From a checkpoint of a small transformer trained on Wikipedia: width 256, RMSNorm before each block.
Each number is 200 + 40 x the weight over its row's rms, rounded and kept within 0 to 999. Layers, rows and columns count from 0. The size before them is the row's rms in percent of the matrix's.

# layer 12 attention value, 256x256, rms 0.147, rows 112-127, columns 128-255
104,184,203,201,177,115,162,139,158,196,137,246,104,145,221,261,219,159,155,173,151,179,203,245,165,159,212,233,106,159,186,199,212,198,139,137,212,250,243,197,259,206,172,196,150,149,302,230,223,216,200,192,234,271,190,238,190,145,224,200,269,175,152,243,147,258,193,138,175,161,239,144,206,191,219,198,250,256,230,182,176,203,189,190,169,216,213,109,247,162,186,138,153,215,220,211,171,253,166,234,151,195,289,240,279,76,228,199,189,217,189,218,209,204,151,195,213,185,174,218,226,243,166,212,162,149,254,223,196
114,195,295,185,255,256,191,156,175,236,282,225,165,165,268,221,197,195,150,266,181,230,173,231,186,174,222,192,190,169,217,166,221,184,142,157,188,158,251,196,202,223,191,177,165,259,264,187,130,171,206,100,253,249,234,210,211,238,193,146,218,185,188,173,230,140,243,232,134,299,131,162,170,181,208,207,171,168,221,166,206,193,199,180,175,123,234,179,208,213,229,180,194,240,201,187,213,246,190,270,285,266,175,229,259,184,236,140,185,230,160,167,156,195,232,193,219,249,216,166,254,223,281,240,126,227,193,175,210
111,213,121,153,225,200,234,244,146,195,256,127,181,228,224,163,141,281,217,182,136,160,221,239,184,253,202,283,145,244,246,187,227,169,173,232,211,168,187,208,224,260,234,219,209,196,226,242,209,240,191,249,176,132,120,156,142,181,215,195,162,244,192,171,228,225,233,205,117,193,199,223,174,177,232,249,143,181,232,174,205,253,224,252,171,243,163,181,196,176,136,162,227,201,199,166,212,166,210,212,224,152,161,236,232,227,146,173,187,176,187,220,181,162,203,146,169,194,216,177,222,127,188,154,157,261,195,191,151
116,215,194,229,162,209,256,199,198,253,195,188,222,290,247,292,175,230,193,178,167,216,165,125,141,216,236,192,234,215,233,226,318,133,103,148,157,223,223,191,208,209,187,179,170,276,127,220,195,195,286,200,237,162,161,138,298,148,256,200,141,171,168,160,178,216,279,193,182,190,195,179,241,200,211,223,228,217,199,225,233,194,224,157,149,284,232,203,247,225,220,169,169,214,269,252,282,159,172,225,161,110,189,252,198,301,167,235,184,211,177,205,147,180,214,165,207,222,156,186,213,177,196,215,233,177,220,182,181
113,214,183,245,169,175,272,133,220,236,210,244,143,190,167,225,211,183,287,155,121,155,202,198,220,194,225,129,143,184,118,322,121,195,191,229,207,188,220,238,191,175,186,194,195,212,259,188,288,234,200,167,236,185,213,203,193,209,168,303,116,197,155,248,202,243,147,212,243,225,173,167,189,150,176,119,216,216,174,171,174,210,223,185,303,121,173,252,206,328,201,209,205,253,198,207,219,235,154,231,170,216,192,177,221,179,156,173,158,177,158,234,200,186,206,271,207,222,251,90,193,231,191,226,93,226,230,229,225
111,166,158,208,252,284,192,257,147,264,161,226,236,234,144,86,233,191,239,203,134,197,113,233,164,171,167,160,273,150,207,217,234,185,180,179,150,261,213,244,175,176,240,194,222,186,215,183,244,176,253,193,257,174,228,222,232,177,183,201,191,176,184,229,197,149,210,150,234,235,270,222,166,189,218,292,216,214,229,130,187,141,153,164,288,187,215,213,144,204,166,214,191,168,186,227,278,182,201,247,113,177,196,115,146,180,189,236,212,226,156,177,242,185,213,163,256,143,218,159,159,172,254,194,252,164,184,80,197
109,235,229,195,242,187,244,161,291,177,123,130,214,180,223,131,221,183,215,155,193,183,219,166,166,164,163,204,178,136,195,130,180,242,199,145,137,223,103,201,217,193,205,202,222,90,240,184,150,205,142,182,151,213,202,185,202,194,159,180,156,277,213,205,171,174,200,198,238,175,223,129,172,200,213,223,174,258,97,214,201,244,191,187,229,222,225,275,241,170,200,175,260,215,230,134,220,228,236,193,152,175,151,162,221,258,186,177,233,214,206,272,251,146,118,248,240,159,146,206,113,119,193,204,213,188,253,235,204
101,131,89,169,177,286,185,225,188,206,164,203,276,178,274,243,234,221,186,222,193,260,162,156,203,224,182,166,267,244,191,200,110,201,188,231,214,240,214,182,189,221,197,197,195,289,186,177,165,167,230,149,229,187,188,180,214,281,203,253,150,133,249,222,258,198,209,179,136,186,262,210,190,135,204,241,188,206,176,252,189,197,128,177,219,166,241,169,199,254,185,240,157,226,247,200,228,171,146,191,204,195,177,234,170,209,181,210,204,275,241,257,188,189,226,204,225,221,207,180,173,231,148,146,219,241,204,126,107
111,268,187,211,235,237,152,168,161,174,205,134,186,162,158,236,200,178,128,239,120,247,231,197,239,163,209,290,234,228,198,180,230,126,210,174,186,233,150,231,242,205,158,148,271,193,248,209,218,252,212,196,175,203,157,163,148,219,270,261,134,227,231,213,171,213,182,204,220,197,89,188,129,215,142,235,213,170,254,184,242,200,248,111,151,176,196,185,212,224,189,229,266,168,201,231,199,157,214,134,231,155,260,183,194,217,189,203,182,206,167,169,224,277,200,136,150,155,229,229,194,266,177,148,173,235,126,235,158
110,179,171,211,209,194,172,144,180,221,163,236,185,224,148,256,258,189,193,197,204,163,265,203,176,246,209,258,246,269,209,211,107,214,168,184,126,166,180,281,155,202,252,226,152,207,247,171,244,167,211,196,302,235,185,270,226,215,111,210,205,188,276,202,154,273,249,194,159,207,189,193,177,187,225,156,120,186,199,174,171,145,166,224,232,186,215,217,204,176,211,202,153,239,146,187,299,178,126,107,204,157,212,166,174,150,279,224,200,150,171,264,264,169,180,213,256,201,307,271,141,228,248,184,241,193,180,195,188
116,137,219,226,268,203,150,204,220,171,210,120,195,208,151,190,212,151,155,173,178,183,171,137,173,181,264,233,217,229,161,183,155,238,171,132,269,205,138,226,213,208,187,182,177,195,252,179,269,162,173,172,101,188,161,200,179,183,186,195,269,192,200,144,217,248,165,190,319,206,188,192,220,279,155,245,192,216,170,248,286,195,139,136,196,177,258,194,198,203,188,150,204,201,168,249,132,169,234,159,179,203,232,203,164,200,197,169,143,255,244,183,231,247,145,213,272,227,145,226,214,231,158,225,173,193,260,250,206
104,201,210,265,162,189,263,159,204,169,196,201,249,103,185,184,187,306,181,221,265,162,272,193,166,187,148,147,142,153,144,197,149,184,165,166,126,166,141,192,187,189,216,223,193,230,108,164,149,159,241,168,182,144,168,193,157,250,273,229,245,222,209,190,199,166,209,274,247,214,201,193,166,209,268,239,217,243,162,195,161,190,204,180,199,192,209,245,243,278,169,203,187,203,236,226,174,216,117,238,317,227,189,272,214,273,165,257,168,198,223,229,157,254,215,246,184,178,167,162,220,253,214,134,229,153,218,209,197
110,180,192,88,176,249,180,154,179,151,146,214,222,260,140,124,182,120,235,207,218,174,196,226,118,180,224,166,182,230,299,175,170,292,189,204,69,221,189,211,287,225,127,192,193,243,242,272,229,231,202,185,192,186,185,232,155,167,287,249,197,193,208,213,223,189,199,187,119,233,242,164,149,183,242,307,220,224,251,168,107,155,218,227,144,159,178,261,166,156,237,167,165,236,132,175,255,170,211,240,194,244,233,185,227,176,168,195,237,294,244,225,229,190,238,219,137,194,174,212,254,232,243,242,187,208,215,234,264
101,192,206,202,205,197,159,206,324,210,235,165,196,133,203,240,191,212,206,150,237,209,107,174,202,229,198,166,172,212,229,228,225,188,187,183,147,110,176,215,216,220,175,146,209,215,192,153,221,114,174,92,195,220,253,229,219,252,164,201,303,240,285,187,170,265,166,139,247,210,247,131,230,222,230,211,236,247,199,149,202,269,253,146,192,183,178,116,190,216,112,186,209,204,143,169,223,266,209,188,189,200,244,259,140,185,212,218,232,163,221,156,189,256,225,244,172,208,230,153,179,162,278,231,163,204,234,200,188
122,328,158,184,200,225,169,175,211,150,175,162,254,265,227,228,161,188,233,211,189,215,203,105,245,157,207,196,212,158,196,264,119,195,243,238,180,192,189,169,158,182,210,184,194,292,102,208,202,263,205,236,232,167,174,254,212,117,104,190,216,253,154,207,219,217,204,284,238,240,211,162,154,160,215,193,215,186,246,215,272,194,183,163,143,220,208,206,248,222,268,184,205,203,172,214,217,242,199,216,214,248,173,264,135,185,182,187,192,210,202,203,230,185,246,262,195,251,169,169,204,167,191,208,297,157,214,189,218
110,254,122,183,168,196,257,191,151,177,252,185,212,222,219,232,242,129,260,205,187,235,198,137,192,236,232,244,147,181,166,190,279,141,224,248,117,275,211,246,255,214,206,207,166,181,298,238,223,156,122,193,221,222,173,126,225,192,195,204,176,205,201,213,223,142,193,173,222,131,241,163,304,208,150,194,191,204,175,244,166,203,225,126,258,262,123,152,186,232,198,121,169,194,249,240,192,206,236,232,126,129,205,255,199,221,224,93,193,185,145,181,191,117,164,136,112,216,265,190,120,133,172,166,276,177,261,169,141
# layer 12 attention output (transposed), 256x256, rms 0.122, rows 112-127, columns 128-255
100,164,269,271,168,295,257,132,233,174,208,210,144,183,183,206,143,179,135,181,190,220,222,228,192,174,132,168,223,179,216,239,264,176,239,177,193,187,160,203,196,227,163,222,237,214,240,165,227,201,221,198,206,139,182,214,220,253,138,188,188,204,217,177,151,198,275,224,247,225,163,197,162,192,169,182,170,221,211,185,185,200,188,202,205,150,141,194,180,169,152,240,183,235,182,115,223,119,119,154,153,162,188,289,175,273,174,180,207,135,280,195,212,141,180,200,216,165,268,158,184,234,183,300,268,176,275,178,171
110,218,238,168,196,228,153,208,256,226,221,224,221,244,207,323,197,215,164,148,219,239,273,260,218,163,177,205,122,231,154,143,202,181,145,200,208,187,231,173,147,240,192,250,200,218,224,213,227,243,240,220,174,153,187,240,147,208,227,226,189,170,200,201,130,276,200,202,167,177,220,194,203,203,261,282,208,273,219,197,175,200,183,165,258,180,180,269,261,190,154,224,161,188,143,181,168,142,117,174,218,151,110,188,185,225,218,173,205,191,158,259,186,175,186,247,217,217,253,161,250,197,227,162,236,192,175,236,189
106,212,220,244,178,253,279,234,231,221,134,210,259,163,174,234,122,215,294,221,257,230,246,169,221,159,261,199,148,221,278,243,174,214,168,168,225,230,189,119,243,94,125,221,186,227,173,237,170,150,222,195,173,204,228,167,271,148,188,191,173,270,208,181,251,225,243,139,190,164,158,175,203,301,191,187,232,165,157,214,207,170,159,166,204,217,236,197,203,176,227,162,247,150,170,201,242,166,182,181,166,204,229,252,252,164,245,198,249,223,175,204,98,136,205,285,201,126,196,251,212,216,146,203,184,182,204,198,172
111,240,205,182,180,218,256,239,242,146,182,165,160,225,178,193,261,243,197,143,206,221,275,257,155,230,159,136,204,183,147,179,209,253,180,235,167,203,247,156,154,201,223,199,173,67,199,170,249,251,258,238,197,249,229,128,145,178,159,171,192,229,168,236,181,168,169,142,245,177,159,152,185,304,214,124,186,166,185,252,207,206,182,249,157,201,235,225,217,237,183,146,208,227,189,147,175,208,224,149,201,230,283,165,221,240,181,224,180,210,203,198,229,183,187,143,227,219,191,175,233,147,164,205,175,214,211,237,179
108,225,262,253,206,171,190,175,102,276,181,256,223,170,164,160,242,191,193,253,232,192,190,148,194,226,112,188,216,214,177,166,204,215,123,236,228,211,193,240,240,202,186,138,195,207,195,150,112,188,226,264,235,218,212,173,180,264,158,218,211,159,221,145,192,159,236,170,181,214,298,193,163,155,202,192,243,191,172,200,142,220,184,220,126,226,153,170,205,172,251,147,124,201,226,158,160,176,237,175,209,160,67,136,224,193,221,175,254,189,231,264,144,127,135,246,190,239,224,107,179,180,194,173,231,303,143,213,295
103,188,250,179,131,208,163,249,233,169,223,159,198,204,187,215,192,184,255,232,185,165,141,263,219,182,175,124,257,157,184,218,171,194,166,251,199,203,151,183,235,193,150,222,217,157,188,185,208,218,170,173,204,257,151,114,163,150,272,235,178,243,139,288,233,190,222,246,220,201,221,187,104,237,166,190,266,159,220,212,235,187,160,254,162,212,199,217,296,200,223,246,195,241,188,247,167,220,184,210,186,239,174,207,244,188,194,258,180,159,169,154,216,179,224,240,215,159,167,201,131,151,181,210,208,241,203,199,228
106,164,189,141,141,163,209,231,137,244,219,184,232,173,223,178,251,202,195,253,192,234,218,245,194,190,246,178,195,235,208,188,185,192,223,164,246,114,172,264,166,149,230,126,171,240,196,198,312,157,275,214,158,170,162,236,218,126,253,197,268,280,122,214,252,178,209,177,171,172,224,201,219,157,224,163,170,258,157,137,217,168,154,205,144,162,185,119,204,274,172,204,152,173,190,224,229,299,197,222,218,249,235,187,218,212,176,293,168,200,236,147,140,142,283,152,188,157,239,243,206,170,207,227,179,252,258,155,189
096,218,171,177,142,241,206,112,191,269,223,249,141,148,156,253,179,189,288,106,151,194,204,115,166,206,213,197,260,177,149,130,233,249,88,234,169,215,132,221,236,184,197,201,236,171,144,195,175,229,192,196,206,235,217,190,191,219,217,223,187,229,151,233,252,176,174,214,273,268,228,193,224,248,215,180,255,245,169,227,201,152,200,241,165,208,192,184,103,171,233,160,173,206,128,206,234,207,274,226,234,176,161,191,149,243,226,146,124,155,160,189,237,202,200,198,167,180,182,157,256,149,309,230,201,250,179,208,212
108,246,191,277,185,213,265,141,171,127,226,198,203,210,214,207,221,259,196,208,230,170,194,188,173,267,161,196,144,195,247,257,248,202,229,193,227,166,229,180,263,261,122,233,183,132,188,206,189,239,129,215,204,167,304,182,187,165,152,142,234,272,248,169,128,219,168,219,200,134,232,272,226,223,243,251,154,218,193,217,249,223,233,222,288,218,212,214,212,235,160,168,145,241,183,149,269,172,245,134,188,160,143,241,233,206,286,143,195,158,177,261,169,289,257,188,146,204,167,199,176,166,189,232,238,78,147,145,236
105,237,238,224,216,228,241,235,246,237,234,205,223,179,198,211,161,181,227,114,188,220,98,233,240,227,168,250,172,174,148,120,194,194,193,245,245,223,202,274,140,126,177,211,278,209,192,179,87,161,215,196,263,178,173,219,192,193,250,213,208,257,171,205,145,168,245,149,224,150,194,193,154,212,183,199,141,221,157,212,207,168,249,209,179,276,219,198,178,297,221,222,225,213,194,208,132,212,201,138,197,289,175,270,151,235,151,188,138,222,141,253,126,127,178,208,201,214,291,150,221,190,240,260,136,166,186,232,215
108,246,141,132,180,123,234,169,200,186,249,286,168,199,225,197,259,232,192,304,213,215,177,242,209,169,212,227,165,256,182,220,291,162,196,218,194,211,225,188,166,179,239,205,205,140,186,205,201,212,131,205,268,219,184,157,209,194,219,179,174,239,196,234,206,209,292,242,225,272,200,195,190,162,274,202,192,238,241,188,178,237,144,146,190,177,151,175,250,137,192,210,195,230,163,207,240,213,222,234,183,171,214,168,240,259,223,290,251,173,224,161,200,230,179,116,210,207,171,146,166,209,212,171,155,114,229,240,218
097,183,153,227,198,178,216,256,108,166,203,194,225,140,209,230,234,225,201,176,204,192,216,222,185,183,199,201,173,193,287,216,262,185,187,233,164,259,229,239,197,149,214,167,228,254,252,243,241,222,146,215,183,172,179,205,199,167,235,126,173,218,178,161,130,257,127,208,185,207,247,192,246,178,220,109,175,150,209,197,144,208,228,198,135,150,192,192,179,206,186,199,218,162,206,161,192,238,275,161,249,230,130,135,254,193,204,152,193,226,175,232,272,229,150,206,221,198,231,273,241,185,235,238,181,252,149,185,257
107,236,239,139,194,213,233,278,186,198,188,184,76,220,136,200,179,271,173,185,240,138,204,224,170,217,216,194,284,208,239,141,193,206,206,176,205,152,164,177,222,203,226,199,195,148,206,190,203,184,202,198,175,199,180,201,205,156,216,215,239,247,177,223,186,241,183,192,262,187,257,211,225,207,191,197,200,150,208,297,167,242,223,186,202,249,210,171,139,155,150,247,188,180,208,167,220,236,146,169,218,219,152,181,292,196,155,135,189,145,205,152,223,188,123,159,192,199,275,297,210,173,128,246,263,232,244,183,160
096,213,216,133,249,174,198,226,224,225,200,152,221,209,200,236,172,135,121,236,197,202,241,196,129,215,193,217,240,210,197,174,218,130,147,246,239,224,202,189,126,247,237,227,182,215,279,146,181,212,196,227,173,236,233,229,186,218,177,213,147,150,136,219,132,266,133,257,239,202,177,188,223,94,173,157,141,180,231,148,216,180,165,201,181,164,190,261,204,217,224,253,145,208,297,258,237,243,230,222,271,253,191,219,228,245,183,169,234,209,181,247,137,135,163,107,193,183,161,149,173,217,229,208,142,185,181,263,300
116,215,194,265,210,179,174,138,197,97,152,211,208,180,161,260,199,275,234,147,133,146,187,227,135,252,174,204,269,289,240,183,259,225,273,251,191,171,185,232,188,171,245,196,69,204,252,238,181,169,216,153,174,274,229,127,248,186,183,188,169,196,196,182,214,154,184,158,114,181,168,123,251,235,218,184,216,160,270,186,188,217,219,175,191,246,170,200,165,189,269,217,221,227,174,147,203,148,261,137,216,208,250,142,214,275,103,162,204,268,231,200,257,186,280,183,216,247,206,218,156,196,183,237,163,180,153,148,217
106,157,203,183,185,176,171,171,241,175,187,183,141,242,180,158,140,227,220,196,196,150,226,184,183,226,200,178,259,194,211,256,170,208,151,204,218,205,131,212,191,343,142,229,161,192,124,176,158,253,268,214,118,208,225,214,183,205,134,226,182,182,220,120,117,272,217,214,144,224,145,147,104,277,189,190,149,240,124,256,222,165,214,234,164,192,193,163,149,201,148,254,190,184,216,186,186,222,188,192,146,140,224,253,161,217,259,251,218,236,251,178,218,260,228,223,198,211,223,147,190,259,234,192,198,237,265,235,283
# layer 12 attention query, 256x256, rms 0.142, rows 128-139, columns 128-255
096,178,236,206,192,118,200,165,243,195,199,205,224,169,197,197,168,166,238,217,221,217,280,217,150,197,265,226,208,185,163,234,179,159,186,123,168,201,216,177,189,208,166,268,177,193,208,229,215,214,175,161,218,181,239,231,228,199,173,160,178,139,251,214,194,166,222,205,188,246,176,239,253,148,170,189,171,204,227,133,244,186,223,228,259,219,203,222,257,146,274,248,216,160,149,166,202,194,263,243,171,181,207,207,235,192,250,196,212,201,258,197,251,194,200,224,111,274,287,176,225,214,196,181,226,162,233,197,151
101,206,171,200,167,214,248,208,152,229,268,133,185,223,161,223,164,166,209,146,170,218,167,241,207,284,105,176,196,200,265,219,159,246,243,167,247,206,174,124,219,166,156,226,219,202,231,200,228,283,165,193,230,297,176,144,205,190,143,268,213,211,183,147,179,214,145,225,229,227,229,233,220,101,248,203,196,166,175,126,169,147,205,232,227,190,238,248,184,179,207,234,159,262,215,193,229,219,186,218,192,166,198,216,226,179,203,188,199,129,125,215,189,212,238,223,165,210,213,207,295,155,224,215,188,210,205,238,250
093,213,183,209,162,182,255,214,257,242,207,195,187,200,216,196,143,243,221,158,222,183,142,210,204,285,181,174,178,122,128,196,141,84,192,190,170,184,166,114,190,261,206,219,232,206,256,175,144,191,210,165,160,147,196,193,203,195,158,141,123,253,197,227,213,223,188,232,197,180,255,132,254,152,212,283,202,228,148,259,190,187,192,240,175,207,199,123,220,147,231,242,233,223,248,126,232,232,185,165,190,233,215,244,143,224,176,211,215,232,179,159,253,163,219,192,227,190,248,113,243,206,181,200,288,233,136,241,77
097,224,206,169,234,237,135,227,196,287,171,179,224,247,225,193,265,279,174,305,224,206,187,259,163,181,243,240,193,275,202,223,210,279,139,240,177,196,213,172,170,200,176,170,177,181,236,254,220,206,282,205,261,213,261,137,160,165,202,280,155,264,178,202,151,203,212,139,170,114,180,126,248,225,128,128,186,186,171,171,225,171,168,194,134,188,186,236,150,175,175,98,126,159,260,238,159,217,241,205,242,169,176,255,205,132,267,203,199,251,156,219,185,212,149,174,225,155,146,249,183,222,200,187,190,180,202,173,231
099,253,239,249,194,212,240,221,286,216,189,160,147,176,110,197,243,256,182,110,255,217,229,223,212,158,229,139,140,232,171,237,109,153,237,281,210,202,168,253,145,177,151,172,189,194,166,154,176,172,248,202,181,179,174,198,143,125,279,171,126,184,173,165,196,202,221,202,175,287,233,168,261,265,206,197,260,238,115,179,184,172,207,157,226,224,231,201,208,232,212,125,212,177,232,248,148,222,215,192,135,160,164,250,250,229,176,86,188,243,189,202,241,229,225,247,242,194,211,230,189,226,255,152,266,216,158,182,195
090,190,233,205,180,258,194,156,200,329,232,212,242,176,296,211,176,246,202,231,183,189,194,227,154,241,160,151,186,196,210,158,250,113,230,177,194,241,206,112,188,171,225,145,222,162,200,200,298,121,198,258,245,231,199,243,190,190,256,254,186,179,222,232,185,209,273,158,208,211,183,234,185,189,193,261,259,228,177,173,245,240,189,122,195,164,209,259,173,278,199,207,164,160,195,242,253,220,210,182,166,195,178,180,188,178,214,220,201,154,168,180,195,233,202,241,166,197,129,275,124,177,221,243,140,191,198,173,231
095,255,148,214,210,221,219,206,201,235,219,236,228,171,159,206,159,196,269,176,156,163,177,197,192,239,165,161,246,246,199,168,211,224,218,198,261,212,188,181,221,180,141,207,190,225,205,153,187,239,221,287,220,219,148,198,138,156,210,187,222,91,190,157,100,167,158,252,180,210,204,188,203,202,231,122,300,233,183,219,105,170,152,199,276,182,245,155,129,256,151,224,199,213,219,242,236,201,247,192,135,201,212,186,183,168,166,227,191,233,163,280,175,255,267,150,255,198,181,276,205,212,218,238,220,279,133,193,183
098,190,243,170,183,247,140,228,259,205,251,179,174,214,210,235,168,217,162,245,190,265,148,183,225,253,190,200,262,181,160,194,220,166,161,231,281,209,224,237,186,184,213,158,293,180,159,201,254,185,191,212,241,198,162,233,197,181,208,312,153,243,179,177,219,95,196,137,263,251,229,190,239,225,172,281,215,166,293,216,177,216,193,193,163,256,230,198,203,162,167,178,217,180,180,250,235,218,156,244,165,221,172,195,210,212,190,147,123,200,222,242,184,336,189,208,192,151,240,219,157,284,248,146,172,263,205,177,207
098,236,181,172,257,210,188,202,152,266,220,150,168,239,161,247,211,252,214,215,262,268,250,208,197,127,136,210,103,206,196,179,127,190,255,203,244,297,200,130,251,248,222,221,195,168,212,244,137,226,187,204,219,310,241,243,239,227,231,203,160,205,241,169,207,226,210,169,246,228,232,215,243,248,180,182,172,175,185,173,204,222,258,239,239,158,210,224,161,264,276,197,222,219,217,191,140,234,199,236,191,192,273,158,290,166,184,200,193,183,207,165,188,226,205,167,220,193,219,189,214,256,220,195,161,134,204,201,211
082,206,180,240,188,243,208,149,186,142,272,178,132,223,194,196,219,154,164,198,241,143,153,234,182,266,148,205,194,173,196,184,240,157,262,185,211,237,206,196,124,205,268,250,125,217,235,183,260,178,226,226,184,229,258,261,197,267,259,99,182,232,147,195,237,183,187,174,202,202,131,124,104,244,210,244,165,216,174,256,194,150,203,199,200,200,174,165,289,166,206,199,183,164,193,253,171,244,182,212,153,221,162,227,163,212,115,221,143,116,200,172,219,178,204,251,181,181,170,192,256,216,192,243,152,191,178,186,177
105,242,232,255,213,194,179,234,253,170,231,185,186,177,247,181,273,235,142,251,161,197,210,221,97,197,178,143,188,225,172,259,213,233,248,232,249,160,231,188,229,181,237,206,237,205,126,222,118,273,198,150,190,252,198,186,241,190,283,232,232,225,162,214,227,227,169,229,202,210,224,235,253,235,163,204,160,217,190,176,200,259,167,221,164,220,181,227,142,211,215,94,211,210,142,125,114,211,192,208,231,217,258,180,213,119,157,160,198,182,295,276,196,199,237,200,188,213,253,216,156,199,179,169,232,222,191,184,251
106,193,229,141,238,226,194,232,237,253,201,169,155,245,228,265,203,233,195,182,331,220,175,232,266,168,232,272,265,230,218,144,229,212,124,271,211,241,226,244,252,215,167,223,178,199,204,174,172,215,193,196,227,270,163,222,202,232,209,205,249,166,259,172,112,216,254,216,209,236,204,129,196,194,219,199,186,184,264,251,221,183,181,173,179,273,195,164,216,276,234,239,201,181,143,173,183,166,170,262,193,218,241,223,157,184,215,198,151,166,142,285,185,165,122,209,204,201,157,227,147,239,175,226,211,188,180,230,206
# layer 12 attention key, 256x256, rms 0.14, rows 128-138, columns 128-255
097,180,257,202,173,254,288,203,137,229,162,184,177,217,234,215,147,191,131,211,205,189,138,208,233,163,251,182,170,149,213,246,212,156,147,147,193,245,149,233,181,205,197,175,184,177,199,190,202,228,203,223,215,293,248,247,140,288,248,226,170,254,156,183,215,213,172,210,195,194,258,237,184,164,235,165,247,215,214,225,198,192,245,148,178,168,247,115,205,169,248,386,255,201,186,187,295,239,202,192,248,191,152,224,223,214,193,175,145,144,167,208,125,267,135,257,203,152,205,202,221,162,192,209,206,270,158,204,217
110,126,237,164,144,139,209,183,192,149,168,170,224,228,205,218,128,216,150,196,203,234,175,178,172,206,175,232,244,187,239,201,225,210,112,209,232,224,272,246,309,244,196,230,263,152,217,243,170,125,203,200,165,187,151,182,147,200,232,153,164,261,148,286,221,140,165,227,276,192,198,208,196,192,199,221,168,118,170,244,210,209,189,221,238,181,165,185,180,160,135,144,155,184,229,171,167,183,185,263,267,311,158,234,274,208,215,212,237,182,221,223,158,224,211,312,203,249,181,186,190,178,185,241,237,171,112,184,206
081,155,232,161,204,272,172,237,155,203,242,186,198,139,187,199,169,102,262,218,174,152,179,213,217,195,241,216,285,175,220,263,198,235,262,203,238,152,168,249,173,167,224,174,187,182,153,203,153,150,215,223,255,270,253,205,279,250,226,186,230,190,196,142,166,214,141,110,150,235,259,250,169,138,181,230,248,172,232,294,172,233,204,179,230,140,166,218,209,203,193,221,264,222,138,212,248,234,201,130,200,242,240,274,185,192,152,192,201,156,222,226,136,210,201,213,233,211,254,143,190,155,204,255,215,156,161,157,213
091,196,216,181,254,237,204,250,183,214,162,227,252,183,146,126,184,237,257,261,256,167,225,216,181,153,214,156,261,256,154,93,84,136,269,183,204,188,218,173,190,204,137,241,152,196,185,141,249,228,221,227,236,160,217,149,257,164,149,192,214,119,236,191,173,271,244,196,224,231,146,203,171,246,222,158,97,257,177,158,209,185,154,211,221,213,184,242,194,208,247,283,221,228,258,242,197,178,247,190,162,235,203,197,238,188,181,182,210,126,94,177,216,201,196,228,165,198,229,150,219,240,232,164,196,187,166,235,215
094,263,267,191,250,211,239,196,268,216,197,239,166,243,203,191,214,307,251,242,126,247,189,142,207,239,170,178,169,240,186,162,119,243,189,181,220,210,220,202,225,258,176,261,197,215,252,188,243,241,153,183,213,149,308,186,166,233,162,191,222,137,136,235,193,265,152,140,181,173,193,245,247,214,156,202,141,139,171,187,216,201,250,214,276,251,136,235,206,225,173,266,147,229,206,193,185,175,199,210,193,256,330,190,200,175,164,206,245,225,222,188,233,160,254,231,156,150,185,215,193,263,205,292,169,121,213,197,201
104,116,222,250,180,207,152,216,189,240,255,188,180,191,274,270,271,218,187,235,258,179,209,207,156,169,146,185,144,225,204,218,176,113,222,166,202,239,194,216,208,234,242,232,202,180,177,190,232,113,142,156,184,266,164,199,236,205,189,176,227,237,199,192,196,183,202,182,219,296,235,207,192,138,211,274,260,153,278,213,178,252,194,156,174,243,209,261,159,170,181,212,211,257,137,193,163,215,187,222,240,255,175,174,189,217,185,171,160,215,152,226,95,184,148,164,143,260,185,199,274,213,184,139,293,244,164,245,270
097,201,226,187,226,193,142,246,164,177,224,209,164,192,185,221,204,232,192,204,192,185,214,174,237,231,189,246,238,235,236,204,263,175,151,104,209,251,199,178,203,220,241,225,199,228,216,241,229,246,205,122,90,203,217,177,222,204,215,155,208,236,147,297,235,164,133,114,176,317,186,183,236,241,133,223,173,229,223,235,175,181,206,133,229,233,199,211,183,165,205,197,231,162,203,146,244,214,202,234,238,185,227,130,236,213,247,234,153,307,178,156,178,226,230,281,217,207,158,195,243,184,206,253,118,225,177,255,150
102,120,149,218,209,206,189,227,157,57,226,232,201,179,214,212,165,186,257,189,209,120,133,224,210,233,221,185,157,198,171,240,211,203,214,194,188,296,158,167,237,232,246,223,221,223,231,222,152,193,215,133,188,182,242,207,168,130,286,160,169,194,198,190,145,241,97,287,267,226,214,154,93,262,258,229,202,186,154,171,226,136,174,232,206,307,180,239,196,164,218,230,220,202,191,217,206,205,200,195,210,269,208,244,248,274,230,154,171,231,206,238,165,186,120,201,153,241,146,185,226,178,161,210,142,199,184,300,185
102,219,235,159,199,169,233,211,177,241,129,158,185,201,227,179,191,205,225,277,193,205,213,194,74,189,285,227,224,254,186,207,235,261,296,168,225,166,231,196,228,206,235,110,129,215,183,155,174,226,186,182,232,165,205,231,218,242,238,218,153,219,242,200,252,134,243,174,201,230,269,229,201,186,209,217,170,187,218,238,233,228,210,238,226,199,245,180,142,199,226,160,213,268,195,209,150,136,228,137,178,235,241,222,207,204,182,177,202,201,114,187,181,163,103,163,174,203,179,150,240,252,256,121,242,171,168,137,193
082,221,190,167,180,190,199,173,167,200,172,185,256,141,203,242,200,148,181,182,181,220,192,219,168,203,206,251,190,183,284,248,271,198,210,225,122,286,151,240,163,264,184,202,256,189,158,144,165,183,206,173,258,169,147,260,120,209,85,250,99,222,224,212,229,235,240,211,158,236,256,227,208,142,212,215,210,167,304,269,225,222,169,231,210,202,183,249,187,254,184,226,245,203,163,176,239,203,268,181,256,280,222,161,143,217,178,160,250,217,171,211,154,148,250,194,189,315,233,186,191,165,174,171,151,223,178,212,137
110,262,222,222,223,213,214,174,188,142,162,147,175,183,211,117,243,214,207,232,180,192,180,179,153,264,179,240,217,239,143,294,262,143,233,225,147,269,269,184,218,211,226,161,160,251,133,190,196,323,237,281,251,162,215,173,188,128,203,226,208,153,217,251,204,143,219,213,243,171,184,237,170,253,191,157,173,237,152,204,185,121,93,149,214,194,186,207,172,161,211,176,183,250,166,227,213,182,228,168,203,206,234,101,220,152,227,199,184,179,249,185,221,156,252,193,212,200,224,201,155,205,248,249,216,220,238,269,235